python train.py --n_kv_head=4 --norm="rmsnorm" --positions="rope" --init="normal" --init_std_down=0.0 --lr_mult_up=0.705 --beta1=0.95 --beta2=0.95 --lr_head=0.00735 --grad_clip=0.5
Each number is 500 + 25 x the weight over the matrix's rms, rounded and kept within 0 to 999. Layers, rows and columns count from 0. Numbers have three digits each.

# layer 5 MLP down (transposed), 256x128, rms 0.108, rows 38-74, columns 0-127
450519528454498495479496510455501532490511487486487478480465510501503496513494488482522528492513479457523495488498495483489526531519499509510515519493536541452487498495501511471485536486492491474501488510497457534463546533508482509494502525494518538522486462502550479524529471499531516489505499513469453515497554498503501495507514511508489474482514475473490535501570514516448445538503
508406485467541506504524513472488523477535519503521531484473505514516518502546542447473496483472483517489448509498477474496473541528454524526469500484465484484458517421542473506486514497509470497492479487452481535494509510524511484524522514533497484478476518512521487508504477461520505524502493465509460486496447465481488444489490524558521542485497498523479521487464491488515498518519
510454505521499501489494550515484515505491517502496526535505502492471510548541486500471556516512535521509512490536555490509495476502466496505504473489525498483463451495511533479502521504476481530503489456452453462527535527465474490515521481473503512512483480456447497494470505461521493512434490488482480476522547452488486460455525529469514514441488458559487541567469478534489457447535
506481491510510486500504535506508484531529528512507535503497497480512490513509520483463503432498465520471565514502496558540478512534555509472498498543518493484467480515493511493495475483501441491468529536516486488452530476505520498503471497509485526527512513483507454509487455470514505490518486518534567510535518483540529478464537477502472490518511462521478478487479517508513511473509
493516469513481448510494490486498505512511522491513500504443496493502536469505462525517529458496497531492472452495515511529511503483512531503463490438475517531472523515477507482465511502482473496458494508461479487512511540505543571499520527485501523502539514503458486500505506489522499501528483480463512493529475511561512487522508481455541462524490537522497483574484528562509496507450
494530526523497505516491474524520492491466477488537488485488521458461483495458466517482501492505488477522490525480512501477521506482519483514551530495512458499505512475558466503529531479514484497493514533490460515560483520461450513478523512494516490520525503519493482495508560450491487497495514494498487475475504553503522508508546468475502477500498473528479455451516492495545472516515
520525503483446492499496488521491508525506535448513511504497475474535476522501505491459489511506508508492530528506521454454483516528497497527553405475485540493520554511526456460491521491504467470499477530505462447507512490478489531545510493478555538487479509477533454510526527462495479438472490526505457507506514516500495509496464498509488498541524495524511484505483491521504504514518
518511518484541496519494467516479504506508506475505475530468494513486498510510493499475534518486495566526512532480450543503497532485493514523475512485514481530476472524494476487466492517568504527456534523497524510472524494483503500519494511543508522438524493492523505536482503507586500480486495492487511488537501538503509504501487469513529498528528522537527511524494493523495501524492
481480476470538501496500502470530493531546518503488506486539522488489485503510527533500503499512486519504465484504485485536514484454503510513523495504449508483478505511471505495521510492433509492502526512481503533482504486545502493486526481477522449497530519473515494473481450506515538473506478448529521500481481498465495524504486440466513542483514475499489538511536490495471548446447
480514505529480498490505446464503490485461451516485523499500519477498467481511502530502465493480494517507481511495498549489487481459510506485496540493510505513530473491469554491499478511464519483491484527490522498536511470506497506506484487482554509498497484430499508548480515525483475511496500506526506500508498507528483570524502492476488538537470481501460559505554504487483488473483
522519523495457500514502494550490477491488481551462509517479460536517513509508503458512494510515501540524565514503494495534511471491539488465512495564488481491493502505502556493516466473511519519492518483514501500510520497509487518465515494471536499484581492472512505491514524511484479531510474548546499526491474468524511502522585510515536552503476488533487531500506495539497515493504
533515498476456503469459477537486492510520527522500511479486472470525494519510547512489537503538509503485510488496490533554497513521513509504545543472484490471518504484523474512496505499460456511476456485472435497463508485515509543494492525483548489519556485514494517496505469495480490468511524432487463508524476490547511497491499503510525511489554524506491487545524491488523489524491
494528495485541522501523493494503495485518554482475500495495535498473477518536451512475486508507498527475500468452540502519529484510468505481517538458479493534505518492526522520526519500525487507507515475500492506488445490458497492506494502479476496508480500525492521467502522490529477504503495537431514512473463549522527499549450510517491550456495527497478506507503537492531502524484
552498522484506499501510521491519483445501535530481499542498494513492462463485550531482490544519548509536439489535549481466498492497511522456520511454478497454504495520471459486487507517465542486479510499507482515485481540527439490471529483531522475526500531501473536514511498489435515519474508562491440471458438476475502516459488513498472502489485508481488522468505442528545497467508
494514533489525483511553562551475533535523555467540461507483454522532502495497479526469483457488506491514464524513471456512542511448513497494543483468521499490476501490483525488502524501492482511499483467480467462518526521519487470486488462504491538529512531561478535488524481521476505507503525527467524530479542528532452530503503466506490482500496447500505494470485493436482476501511
490517493502497500527499494493483490480501490522470521546541478476523498509494453497444501508488512503510473497453528467445465503494533505462531536535465528484524494519521504507555490475518481488540495521498516474503495502554481526462506499495472510446481481475467556523493468496484505467498522486457502491502490515468497485511558520482503563524500487516541488476499463489525512467505
497518499474479506513498497484506500478495527543451514508506454492493531512463458457508461548512497517492444513481478482496535461492482496560500515482497498552512557466503454512539485496510535513517493479473492501513485471492491482462476523506473493543559485463513500485466494556506470489510492538496517449510519463542544505512462464504493540540433507483499484511520448528478469518500
482475500488487489497500558527489491488474499485530529482448501504437477484513462535490509474495527449465526495500508485508548478476469527503526509489524539520519540487490476453530499507530452529481454489475514517466478486516493513517486498480519475541446520513438465477490524532484490487502505496481483447527489544503496497505504474514518485473510500479473493534512495476544512515497
523515495493481470515442532483470494480504487513522475466516493506536496510520468474520497476521499535544510508444517504515483468494524490467505490474538506459492487506511534497508508473457543521493448485518469485507484495493515465503503513469485530523469460528476491489523487531517568471500470502540509551513427499508470513509484484500495486438509532526476493484462493507518489516532
473514505488511480513498473543448508530446499514488491519489513469494516474485504504524505502506574527507492495559492485522477513520470522489485472501516509514482501546512485514499488499498496494482511529511496471490483482509502484452508447535520504526486489468511497515521507475486513518506502484520470524500470492496480529499503504513491497517483509517462495500487495488481514507490
568531457536524451459535490519533483493519504512512481522468499566519528515474507528500524422470478520513482492458488508533460512507490480474512488480484478516523560514512532507499475473474514528518521539503515510502504466552478503477487473542435527511502490501486478520520511534499515458504492529481481522489487516469494469514513529531515498498494526506515453484498522511460521576494
484494507492454516483500478516544489472439481475522538475488491515515497524490527465538463481493568478505495459465501520492487460482439512509539498503474528475477478461497471483496538486491534492503483507474521491469497487484540468516498515502500467499511464496527491477530487500521504512506525467505512511518484495503519553517490496496533536512522493485558473524506494497505445515498
489513507500520528500519512537517498485507451482506515492460470481493493517476545555501484503502557507503498485487521503472468518493489510500537485489485494499464514488517493482471506542548490503503520460495479504480450454522502459489490515512514547528501478535458500486493517492498522524511512487482508474552541438480511467484485484479511513498504491551503540459484542502515519490504
510482493503459534512467472556503539508510514474499487520545570510500507483491532537479543492474417542512521500507511477523470495502464496497528483490521522524504505482501537477496525520527524487509513483500529515495528468487514500482529515519448503506508471450512496542502529491522479538491483515443528529489476502497488531515520469545496489456501481498536516534474499507498478500532
530531540524461504463540503505519514507446513475515531515520502487454478504441506485470473529515521466472514538555494478491519504479489495505481520487496518535467515498506534478502488523536511506528517478468549541464500508473491524509466488506486508469503538461519527494460491523487537497520530453529492501513519506504513501500483528519520463518501491517494500510515464490497486505539
456484467514483488495491528503488493504555488461493466503493498472501494575528552514494493492498452523521518471457454502496533488522466494504496481463534512499501507478535539499505499498498489521506474485505478477488494513485498492540482502450498501454482478464504459502491498496486472433507492499510529507498484482502478492485544499447506501493504540488490515513531515508485476497506
488516491533514492507472549522516484471535468490505517506495493503484480462524512488478495494514524490464510502485494515542482459537552518487512522512557502484529517528534529452496497515494484496504496503513485527478477515473472462545444535501523505446463462508479526444518486527478528477507455510541515506482504489499469549479493490490503519479472498522530529512510528484464520510507
558517500494475510564444482475500482492482508530464482491518470480536488502512474515514429500507505507543453517522526497519514552506506443479503512510439477521478519525528460527510502509493517475528509517542512522500465516476528498490519486516467532503524491476520497502505513480475529488498471485493528529491438456478518478487493488466481468526487501493480479523518483544510504446503
500541538501474516499495445488504496520460541498501516495477545495499532505527469480507487504520470489464538475529498454481535512490510476466509493448535533514475532548503527483498494501513490476492471538538543480471508474485487503535479518534531532525500483461492536495509456536468486516497489485486496494491459510491525513479512518517475506535475503489537511494439494499480519536493
499516517498544493504472516509486502507519513457466565496455493494478512520516505487520495460457493469488491515556504475487485468534533465453475495500524474516479484522492517541476498510502493509533519519514489519459518471530510523492470475491488484501471520520502526489530492491543514527500496463511507537488493570509503522520497494519458488417438503491509462494532515541512470495498
492464466476498506494487476457468493500552479501501542552464527499528501526504524482477470474499481491534500444480510551525506508484439480484487484511524463494529495514473534497525553531522489523500513493468493487478510505532493481536440502498521486533490507499508485484503515501502498517526465501518467517471485501520498490515511427489490510528521523515498485532487516490548495491571
488512472506471495495493538476504496485520525492474502543483475495489507548481510481574503505477557473464491492512494482460514480468492505525526487492488486539516492538485475467543483476487531451510555535495502487507521529506488509507483496528500528510454526470518508486454499501493507494473465489486470528515490501510516526492488513550477492524511501511503460547496513451477508489481
473486493517528503476499513494456578537466478472440446483470469452495463499472501524538493488478487524492505490485509485486492542501493492481511507518538511537482509523508450506452483507512485494521444507484483505477516546505521509515509479443522490504452499534488480473496490501474515471525539457515465506490491515455500481478499519543492513490515513501485512523480471529529551481479
496514496511468497524545502487504489538510522498500506503498474462496455499483433536505427548567524535491509505512509521501496438474504446516437498481510533496488516505495501512503490536520530510481488441504495472530496505493467524506505480507505514430553498546481496524462474501491498486512479490456512475478531471531527495536534541506502471543497494493495546533511503514518500517493
484501484529501504500493499531499474479496508559494503492503447523453505485499503471476513492520456450459524463475542497496467501494485431534496514497504510485569462499536535482496512514449465501478530494511514441510477488510471536494511505507535516460493509476539473484543542516484516497482508528484501501494490501473494446455499493539512470450488517474515456487480515469457470533523
527489511450552544454479537534521513454429481520498491495500511481513531498480497467471495477527475508477537479491508512481547489532484506505488497529495479521497497504489504486478468495471544468487487506569529501491524480471467476507514498457489501553492542536472469540479494467493452514468509495529514492443536508511487489521486510524496496492507528517484508516511454469462528513483
488542526495484466485519493520485502524472512498490463513522472495540457528498506515468521448502509483461474492536525522457454522464544499519505494474456533558523469502492481483484445514502502492497493518509498563496491530469444501500489556489480531495496493495497522514503483534529502490491510489503471422480477484503499536453495504459478469494460527498517497473510524469468481472499
# layer 5 MLP gate, 256x128, rms 0.0825, rows 39-74, columns 0-127
552459514488471492521507487476533512485504507521460514473491480515528485455516516495469485491450517556489507522493500498546466495453478549517509478509469537507485487468461469578519522516484502436510534532457526456524512511528517540497485508515510520490464502506503526501485490508535481498523494466478491496484488500506506514496465524497500456487496471473518502519478486450525494481508
483582478497506472504490466471470457503524469473475520542482541485545486517501474510434556469509531508542466531460523470535538504503534500479509457450454518476511500492468477519513499489473520536467469510518460474522484493489491446501502481522510473519527456513488522532509456461491502470489482447480472469514488510498500504484502513468505494462514491510473467469505508516433531469465
493530478509503497511513511500490514502532445481458483524481522480497457479457497496487477502512496505486484513515530501482485464482491495487411507438479546484529475443495523446526471524511499507485517503481478472460514463483504485548487461488457437496489517453472465485456481522504432511518510557504537578524509522500513486466492487466519482464524468505503510463550527530524521512469
480473466494541498470515495484516509463493506441503499508471486440464462477517502507493558521534527487458499526475559480501507497419503526485504475448496499465522503487541481464494500550544495512532498475530493488530503473529525514534480479528504498484473513510508505523513512525509483474441505488525480451505505507484489479515500476508469464491487501475522579476494513436535508474504
486490481476486486462481489519502543474524485484480484455483457479475491485484486506525513437470491501553475492538478483546496479410502557520475530545506538510487529503495506486449513476448482493526495553507524485503511577469456515470500507491490522530512473515497497506472504503503470462483496506480487461520511515504490514512496553489489488502480482477464485492525465491521518504495
482523504477491470446509486507497460460553494476463519527474444502487479501487504485504548504523506479523502495528439478498480473519495478523510532511505525520480486466523504480481485545494486474502495508494467495490505491528474523484491478478497434527466474515507501517520466496462475565499512510476488542483498498551472517512499522475539442467470477490525495499498515518530537543522
528555503474507494506528512527500474502524516503515478506534479550493469467491502512479511525518504521538517507493449503555534508499486507459479497481454530474479475520502528496497516530486510463534508536494505492511484473477531514498514500475522486513518482509518493487477506547494502509498488561498509489474482509495535488498534512480500505536500505479464517438493526470496478508508
522527462555508497498465494501537519468453492462473504481485508510477499454463537491506503541503486496508527496564491549499496512526471501496522512475494514520509508493490483520499488517470519551525515558474477483521553495528465506515483492472495509496469495520516511538500496481448501497497484502506489483510498473519552496523485493459471465481446492538474512518469505454494505495502
528519508501486464519510515470500459504503454507532527518467464530491484457477473491505519519499532452499482459522523532486496546519465530557451504509487491507501521464525487526506499488481560521461494467492530477523470487488483498478511501481471533480528544491492494499520482518494483438533470492490504489508525511522504543469522498544477480527494517514511495474504483508538510447492
495483518493529500541457500522506524514513545516494484512530512504490493508508468526539526533558487474472489506529520475464527478524490486476488479441499474501480497497473518512500487500528471485525460487445516507478488529528479534478569467510481523511516550539567512514508522488471494473494489499496506477501528527514536530541512511511496484492505542501475494487513493530493472453450
506487512538548490498536498499536504489530540420518472477539468496527461504511439529477450553471484570511522484498519501499449485501483537508521512494530500518520507471518492494504509501493533482511492519500550466505459458480497500543504507546501490484482519523497473439519494512476492512522484535529506491473445504508437549521496506542493493512501516474496535522499495528521518443491
465503493480506489502535473489520525448524498487507490465502494504488511491485497460501516485478492471507502464461551510502534504474510460484512484480471474503475546484461523499515496531459505536501522450468542531492501539513518474510477445507512495474514523518532511506532477522494516529497476515506464532492453477524529484506504507512484472520543474490502511482447491470488507518511
479512506464519499526516515493513470522536494526484547494476511488526477506514439527479486469511541498524488488516522490497490516515492501466499499528492527508463431491465480540518511518488461470445494466520464539498490498456533467498484518491508548507512552511507501420529574504467519541532521489508490506489483505508536486511524465515470502451447526471499471524508485526511480458465
516506507478534465525479540509514493424518456472510535502475513525520487494493520529436508456498490484503517471554462506513506519485491515529520516475498547458505475513527523506508515495460466533536491501470525531519461532518453450506458433519465539474520496516417520482533526478483465523483482480505499488520494520503515479552534510531533467499510499518504478485522488505457530485522
503508548522495486452496481542476456518528518455503508472518496506528498462469530424504473531529514511524494523474474508512469489510510504471536493519497522499501470470488514479510504496472495545479421548485497491503484512488549512493521503493531507477505524569548469470493518480514534485495481490521527467547488463507495483504519540503506514494490498517457504528512486451484492455526
514497520510510508532500564524507465511547502470447517448490465485493526486458498520503511583464498464512555481477520445505441484490497523493452541442487508532502477494475510495547493463485509474549499551507499466542504524478485526500450457505518493497520516493462541521519458481484511539507521460508428499493511454484490453482468487438560513477524496516461504504484540551513522503500
506507532541502479524503480529494503523547501483517515498503470476486506490511510478503489535537518512455527535514484462511481467501491548534525462520491503518478479474487501503481518519484488476512499512485511532476458530519463497509487495522514510489465473498520527473515492507479495532521492463521508465464490454510481516503470501476528516564473476499504441542484441483490503499514
498540474468464477523506471487519518461519531524523503503517522412535479502561509509510468491512514491470474532518513522508506483494500472531473495530517479468464505498503507468508555503440522506519449494509470483492514472515465488540487529523536505521505509501436482478496500493549491517516565530517415539470486534514496489514508484457561480492517538459490521460480509486484472527502
502471523471504464475472491502523505499487525446512493488452473446488536518463471497541451505517467498469537497501473454466477517490559483499490526474472550471467463529499490482481553507457532497508480496551477500498468462532519488494490527493528514535501495500495514524490487520451488507509526469524481523518480513471493503516472503508501499525515450521486462535492509502464520537532
525527501503509509488478472489542508484517523500436506494460477537456533471491508515500537510500497503484499500494523522499509500502484549514501490484482528481490525568443479496528486532467482536467507510508502465458483504499478490476522485504543508431497553513470463500497464496506516465562546513509529477507516502467491475473512524515543531512493499466500499492471450495484510462465
459526538501517535504500534541479506526482487497551507477450554501490547493490512508496547469501494518456484518520475517497488503508490475524478523521489494503506482462509474535541488527515502455492471509501540494475483477500517549497474491503526525525488505480491564513523493475470489516520491476562461532500554478472518487473494528521494510498497488511505477524483508467484486522497
499483478441476429497510461515509484493499532520502488467515523499472472479515529457507526452464527480475504488472507535498527527459490459508546532508507479515477483481498475519497540494500497520466493506475488462517528523473499454484472489513481447504490498477510496459494501501523485495508505491497515499499512489527491501537506506493529454475507503505497464514505515453498504515501
520551519509495496484528510495474496457509522558476500541511494519530474509467514490504490490528478481498532520541502549501492528518459530481499475505559508522479508499530511527517482562467520557443516465501505480530449478489492483481479540480508478494491500529505554509501511521490508544443490441478475488472494504547509478473490526473498517494500504508516491495552498528487492498495
520504493426489485479537518546504486550482514489484485505471485517478497512537470495477471557523516495469490518471511487536496521490491533506527483540488510510477489521529489486502514522530519502499494496519556507484508483484476530530504487544557502478540496511500500506523469504459483491552528473517489494504532500481480521553503524488530496545477483495511491524509503454475486490505
497488482490461488507528448466461491480502494474543530481526492482562535465517454529536513534511534496494530537489490473516497527551503518526519498496506499502522453477486503485453485526501492499444466510488484506562490534485533461484468511503481469478468517495523549498497475510467523530524529478513467496487553494563525500523478505496511511521490510532532487528454484518514494486512
490520531527526521471501475492518540504517512501434492522540519482468441492521482520458548517477484444488526491472499491491499451461520508471531538467541473456468486473509505516512475522551489443514482530493475544497536480474498488497485520488476473535495533510502533513501486524488508497530501519500513482468516499522490511516452502516514495494503483494558482485511476536496486464486
453494546488467467471487506496517513521499528518513549519491484454538542471505474495511491464528530529489503481464516490478492457483544536505522506497473530507506526484519506481494494527554536481521483544537468511467513499513525525517512504518529439515510476516574486526519473512486508484531475474500489501518512499542519512519511502475487510520458535489496468482502528456489548496491
432470512471489528519491518508508481551521481521489430499484484523514497515508486512493496516514521531515460503513532493491499533465473470518503462496521498496522508464503475527485542511487495468524504515494456515513490520540539507527475501470450515550493475600499497513516483486539503530514490490465514506497500543512483451499489479492502497478486517525520513519484520494499498467504
488538507495539538498539498496511514498469522502456481502505523475480490515441452554510491494497495513520519464536498523478478473531508461523552499566470474482482464510504475489537526514468487503504467470483498523512491514462465478533505504496504468466518521520500519497498466457474495483506513514513522467556514501527493518484467545479510512514500488496467465509522484502477525538466
516519467470507502518476559515516524438533463535501530462475533419525469494523518526538493501519456501514482488492513527487519480500528492487509506528521497543523523497465534493500535458498474506498481494474488524509533495495505501504464464478495532492477526499515464495496511550501453480506531492538531484502489524508547477484537516476487520497517508469532506535479491453500501529532
493487492459508500471532536475506504543470503510489514479490532495510501490532481491536509490507493528572503529494551507504507496505454469486532519506531488509487518530520530501486504519485502489494566525459553487531514487480515486492465534478476476514495465507491490499503476512476507526494493520502478506509533511457466508537521464499477512467531533528518496505484491507493486445509
487503496493457519523527525518519487478566525464475521481507550506530471510499438509516460529480483455483538477521524478494509454449501500538473478467436506512462525480492491515496507491467525516513464519508508493500510494503492526537520489520515510527478506482517507488564522478558553497480474509490490501471444462523494508506485503487484468493514542465465482476540496481503500495489
471484514482501466530497492487531499503537470461479487503427528511507471474470478443494496499547475479532495553510502497486513540472513492556532521468512497490465455512508485459506542515523524498475502425510512447515563504508536497509493488483489521472491509453475512505474485529502478471518473513524459526517442496506482490547539518545481498473481527491492513535501494534535463476512
537495493521512502492494483453503501539519493488469513560512527518512518517489500507500530534493493506488543477478492572529494501474463468456516466509431511545524517498484483489473507509522483518523487532528523509482512479527503469487487506496529447490473466481509434499483505516554516500473456520479525452445501502536513476526489475495525509503490512542496480537553514492514510508493
467551515505509497484475492488522469539520428479489508488493476528518480522502501507505529478502511496488484515488489455506522522529477488514491496527500526526533516487518495494552512512502481480494529524530509509519483497508467423500484509506507526478477539534475528467475484539482531505499501484496492506471429494510494486462506551474549549541517509489492493488442514486494502496501
501497488473492446477501515478526540513565504487474518519508545550491443509453499495516521460525480481532489530493483509500469495516463510537548507532518489555547478533492497535526467502506510516492534481462490465516490536489485456476490504518454487434440578509499517501494538498517511485499486499491549467506493551510490506507518474525508501546524514494487497511492473524508490524487
# layer 5 MLP up, 256x128, rms 0.0803, rows 39-74, columns 0-127
457558500481518484500455483505495533489516496489417497505495522536529476511469499465529460494460502493505491508476531488450491491533522529507480464418498520482512500478456517472500477501493512478503475500488490481531479495476514500504529517530546524539517487505513506538448530465465524469498507518525517514505509528499486465521410537526453507504467463491505541519511490509498534506492
487540505450498474483530478543443437457530471514464485523508538467536511463539495522563496507497498464527456470482472483476502504475509494501480555501484479513533501456473536527509489466462496461502527486534511505519490492457518420500471495470459455494535518486506479543532480532526539485469529514488507489498483531486465512481518525471491529518553475536499484490506477451535521481517
502489500492493515460506537525489486509455517521443443488502505479500509507459441506488479468512525527507504493505505536470512470539502480472502484482504483504484480484512509511513518518514544453507482548469514520542524518470535491498511521506504459515504443475461481514457522506477496486502526501493485499500489509512528467502500469528554512454486493510528542465497542465456482494514
483476522508481421472557484514513531488453478488473442508502500488491480462477494537468476438485529509540454502466528486510503530489510483488475495459525511488530494495520506451479507497514518525472467532518528501515528484519471505531491522453502504499521510510511431477527497541490502513515503491532515487488509502512482482515527524495433518485491511504496496535532496478548463470547
510491517526483506482482505493526506491502514491445421523495465469458518539509477484466519492561460462496495499518490529510507506491522487534518499557502509467451491507525487557524479485562454523483479518517497494488544491520507500510515487495524520512514491465536470499499506523486535447513484509482494515447490504519500497503504500516524456482516459502507465475526537454512526519529
532472494517490542495487475506524472509526525516513486485469522514460472536520575534504470479504488478477442514539521512517501503478530480539514510493488491489504507487479453535494527461523500548515513505476479532485476504502470484501492514518492512521506562544468503513495478453488515499473472518491539533498453541492476486484473493509480449486493525515503518522510480509514491531501
507551505538502526514453518529517512501468501492482522547544498491459520466527534525485523513497487501484481510474488448484524469498514499481511472512453487496506512508513522486500478497476509499539476492511562503461536503517452475490512525499505476485508466514467499493489523515476497473500515479499511462476480483534530448479519505521508474506479494478486519465494504479510479523519
505504523485562466490540532490486490501519505536520513503502467416507466517517520496520491459517530546510490489515533493472490461511472511534530468510480522501502518492513466519529564469470489494530502477486553514497486499493531498500495500485497492474510513495523501458550482479530499508508467496478532542536479474497508545505516504512465532522523509495548484510479480483536541523521
522524527478507517513476497469467517510486499536454513466540509477544485507510501473480475467497505477498478449475480483491449532510487482517494530501490518512544534499538524455543513505507493535500498523448511490505499511540534472502519495532469480491481502519483500497529536479469482502510487528491439520462503518546528503467484493514505503473486518461508498480509512535480539472531
516525527512526520511481483530470534485500513513488501523493500437492505497493494498540518496509527459493537503488484495506534488475441537443499498520553493485479512472480445499531504500512462472463511502501487472489506468533469512513495529488499516471510497512487496503477493463513483488489504494516527496503483549477508511473482509486492463503482508497461538535526533456544508509471
470495501523473524454530511499527527507484539521476505518515504483486480527516498515502477510483478495475491544491462526520505500543497511517513458518505480460506469536470486480466471513494538476505495486526523511524494508470466497497519563509500469509453510506488512563492507486504508497520499539482495466532506509479512521526489520530524558493489489423491558514520530521552481486478
464500525487495494495538484512543499471514456509515513484489471489523497535534478522527519538468511501509497516496534495451496498533520538526492475496517477513526476512564539505480494473523520498489493518466487511523478527546499510522484518494497501458456488459468464468513495515481498521497519484504477511474505479450523509530530522492510508450477501477548532488541533525464540504509
514517515510487543490507540460490491490504503512464460519517492486510494482533474448459509509503513505496515554495511447490528509542546495457509500523539503479496471470466509459550543503515489530516520494517482544502475489527505508521508511474509486523533487516542546457464520536437514528513572529520482476465457510495477487532538512496528466498478487479502540448475543530510512471533
528494521495514490543489502449487517515551500503520496549484481548470540494481474498491447511553487499481482484494535478457487497486447510496512550524493537524452455518496486480488506499526460523492533517499510515450483502573481469492499546520431523527503531498489506524520484492510457531495486488476485490524483513525494490522550507515516510485455529518480487499494468504495496512526
554523449513451490489500542529465517485509547485471504518509519493450505545523538551523489530459503479522522500527470483525536482504507496449474528446517475461534492468522488455536483504495534454513482494512520511504527477540490499512524544487506504489508476483506508519501497510481523493477490527476519492494501460440520512547479512529524527547502540492503476516481532519484517478511
465491494511478495527498477483486543515517515512480473497484477506505481467519487492524551500462494512506453502529468514513470488505500506524495498525493481496495491567515515506490489506456491534502537500507514445531520516531477518513503548484516490549516516547504507500520512528489539517492486493523415476479482458500541512460473500489544454491530483489524554476497524518434518561465
485476486499487464517536486453479476505461504488489458514500447520450469458496506501492468518484480465494528497530498508480516491483479504513493528486508491529522487509469513507534454508513483536433485548533507467529471478503506511470533479446460494492491529507471481490491501495463515456496512499502518488500483536503487492432523449519466488516516512514474488471498527507493559520505
497521509542489480523453514527519448486519509523475484502533568500518511513537513503514454479473518481482466486525510490490500491446525500511480543549516503494535487477477522523474489496486445520473537486511500516454520537510507496456545453521511484525503480522477500518547462500546465496466502494491535508501465533490469528540539491512517493485506499510499517545526525517489451503507
485507476498501507459485491533540514501477507490474516482513474480505511513493513525508480459522540454516481496462497476493512486494495476500520483545518515510456474550448495535510477516536479508500463505534483500507513483506508474497489480511491491507481490498502531541527477483474496509509530496514479512471495529508504430519493523516456537509566529515512436487476512469538499465475
533486537495541461449496504532499487473498453517557499473489471524491511462488468464548512478524523473463479539491470489475495521518507445462498522492501485555509503501498499487494503485519501541514512522484498470501516509522490479558522451517449468496463504502464541491515519550511469463528533487512513476514531481503479461480494493483492480496496487503423460475533501469482546535483
526483504470550467479497498490499494525469540498513505487518488476518504491469479480522491475508517522528513532538486456484519501509516494428519513505497506511515503509507514572545510486495517463509492487493490496531508544504489491474490477535494514458525475489474494507506490549476529492496497467511501515486488504518526540515490524517495537484491452486438496492486474507473501519476
473502518546491527476515584504495475516522497494552505511507516488469497484486489520470482524491456543508500497492484457469504459499513502503518543470505494538460499500483471502497518520507459495489497490474453532525530536477498481475499510512526503531518513484509528558489506541501516521494474523482477488502500521507519481498502504469475506511502515502463517499470495502465464538507
521517494461494509505491477494521496525477498462529473464541516560533523499519517533552480487506498513463506499538492499503522476535505508498512523491490497487542480516458468529520507493514489523496494456498474516472524481472469532468472439492475508487516525527530486478536497493506536537465499516514500450481488511523533526521491499487532526516465515488493472479442457494463459486533
457497528477521491524471519503510542457498509506487501479501455516531532497501497467530496456460527483470516520507480539473555510533503502528508530514485510535494491478486507491483502496499464520531488467461484537505520525535507475509482550459507482518501504488486519519497465536546497518486496514457491497497469514523502496466477483479493489523526524497545484534439500502567521486487
460482557516471529490496470481479535502498542508454487482517512501558584486514533543520483470534541515489516491477452471508481512541479501511510478527503534479499501518499486473546503481517502514504541504506485542496532492513557519531502471483546499481519512499512477471494498502494508455458537518502520498502483447521512482475484490495510520460498532483527539507494515501525506483466
485531515502519497483506498516511524462508520500491502540480475499476505498502547518515503512506504521488498499461504477499480503524509507430525516519472514469475478516460525516524483494485480563493521492504481503521519477464481506491445479518467500488495497512553498508477440468500509539548485512540514453526509506507533512509500546504511484475481487491503469524496464435478486473453
539558501513489503513480521539471514490466505477480460520508514492499505548504465507522503448541431523500515491513510519492543496471533493501542551492503512521509520495504497453487514522528535491480503476511493475479511509470461469498500491502494531544506497491536517532532501497464495495491514499490465484484481506524486479476487470473477472518519465479539481466451463520520493498521
486452517518482493484483495522485501526539484483525459521476498541488498480526481519509472477542522498470536519510503516486493475506470555490486505516501532536499485551500454511512499538531516491532506504480486510529503515466504523465534467493480505527465483515499464509523488515543499476529501511521464553492490513502526483486473479511505503468554517493517521563498561490500476480489
474523457493514531554440455530495522490488510508480531501491499496486471498508511464495501503480486525525478504439548493500469478532522489511489474521510479493459456489523551503524467509492477479516479478495510523475523439497536488540500489499510473513515518510491522463436455483480476481482497519498501510461504498475531513464494509496462496485513537465545520469536452524476518495513
460488502512512496531490498508484487508530490510502532510474494499521521477520514513515479506559536483509446474444501472526490485508488474476555510488549455507472521543524500531528494476515488509501516485493526516506496506454528467479494484475536486511507472500491509497539478512534521531519527490522493517481542501469459489520472497487513492518529557494521501501449474517510464517449
514526545495522489478484518512510509499521495518504490511503494495493489513499493508550480454486506503464534486511497483524491480499555500502539538509500509499519496434489484500499485477505490508516486510563509523480496492494470441516521529489494487499514502505504505491493528479510518469504487522563524533525465530519520453475513509489516526496489481525501530508526490495465507544491
498486541549524526503475517532482508510475488526527500487536489513510462518470518526476510481517458496476440515544493545538543524542480482472506538479516507466510456507544505493452512558466512470483496522511516511505470529483489491461519470488491501497560459476520468473511504531508476502463470517472514530530517482510490495481523513524491533475487506549546518473483533514496488499474
493508513484524493494508513486484530528434558488502501518506550473499521557507495528510518440482541458522489524473544482506487515472487508489487458492476514496469500480527504511534442510533507508504474506496497482440556501492486480533488509472496474517522546475468499492489521485488450548525533489516516523551517492491488534491516489546526540500477547488494535502513451521460491515489
480502473524509523501460511520500551445491530480463507484511449498502473514448502478509496465544491505508516538503456501492478557519494503504524480508500542512545485503484520473516522504484495515506519466496508531506503539455514511475452551454527462489473533488498494457462489487536539494539495534535497515498518499539502533506506499492467512516509469490504491504519479519444509502480
483549462519518510426532471465505500525458499466511458478499463487475479464502529520491487511498500541491506507503504500498501520490533489525508507467531514496478515496545496465495478508519569507508520543453482476508509458506535454494540490505532502492515463523531499498492516478488494459492532478527504523511503472492509507515554518527446446456495488516453543502468529476521491482488
522489437475507511497465506510496489531541454516490544538425493519506519508493525504515480515532484480511473476558500483470509514504495465495525515521514504484510472498498549511470485457513487501495499506492467492454526503546509526557524475515518479547553540475527513506494486482494500543527503509575447538510503493515507456482502477519484503482544473539524518502508529534509465494508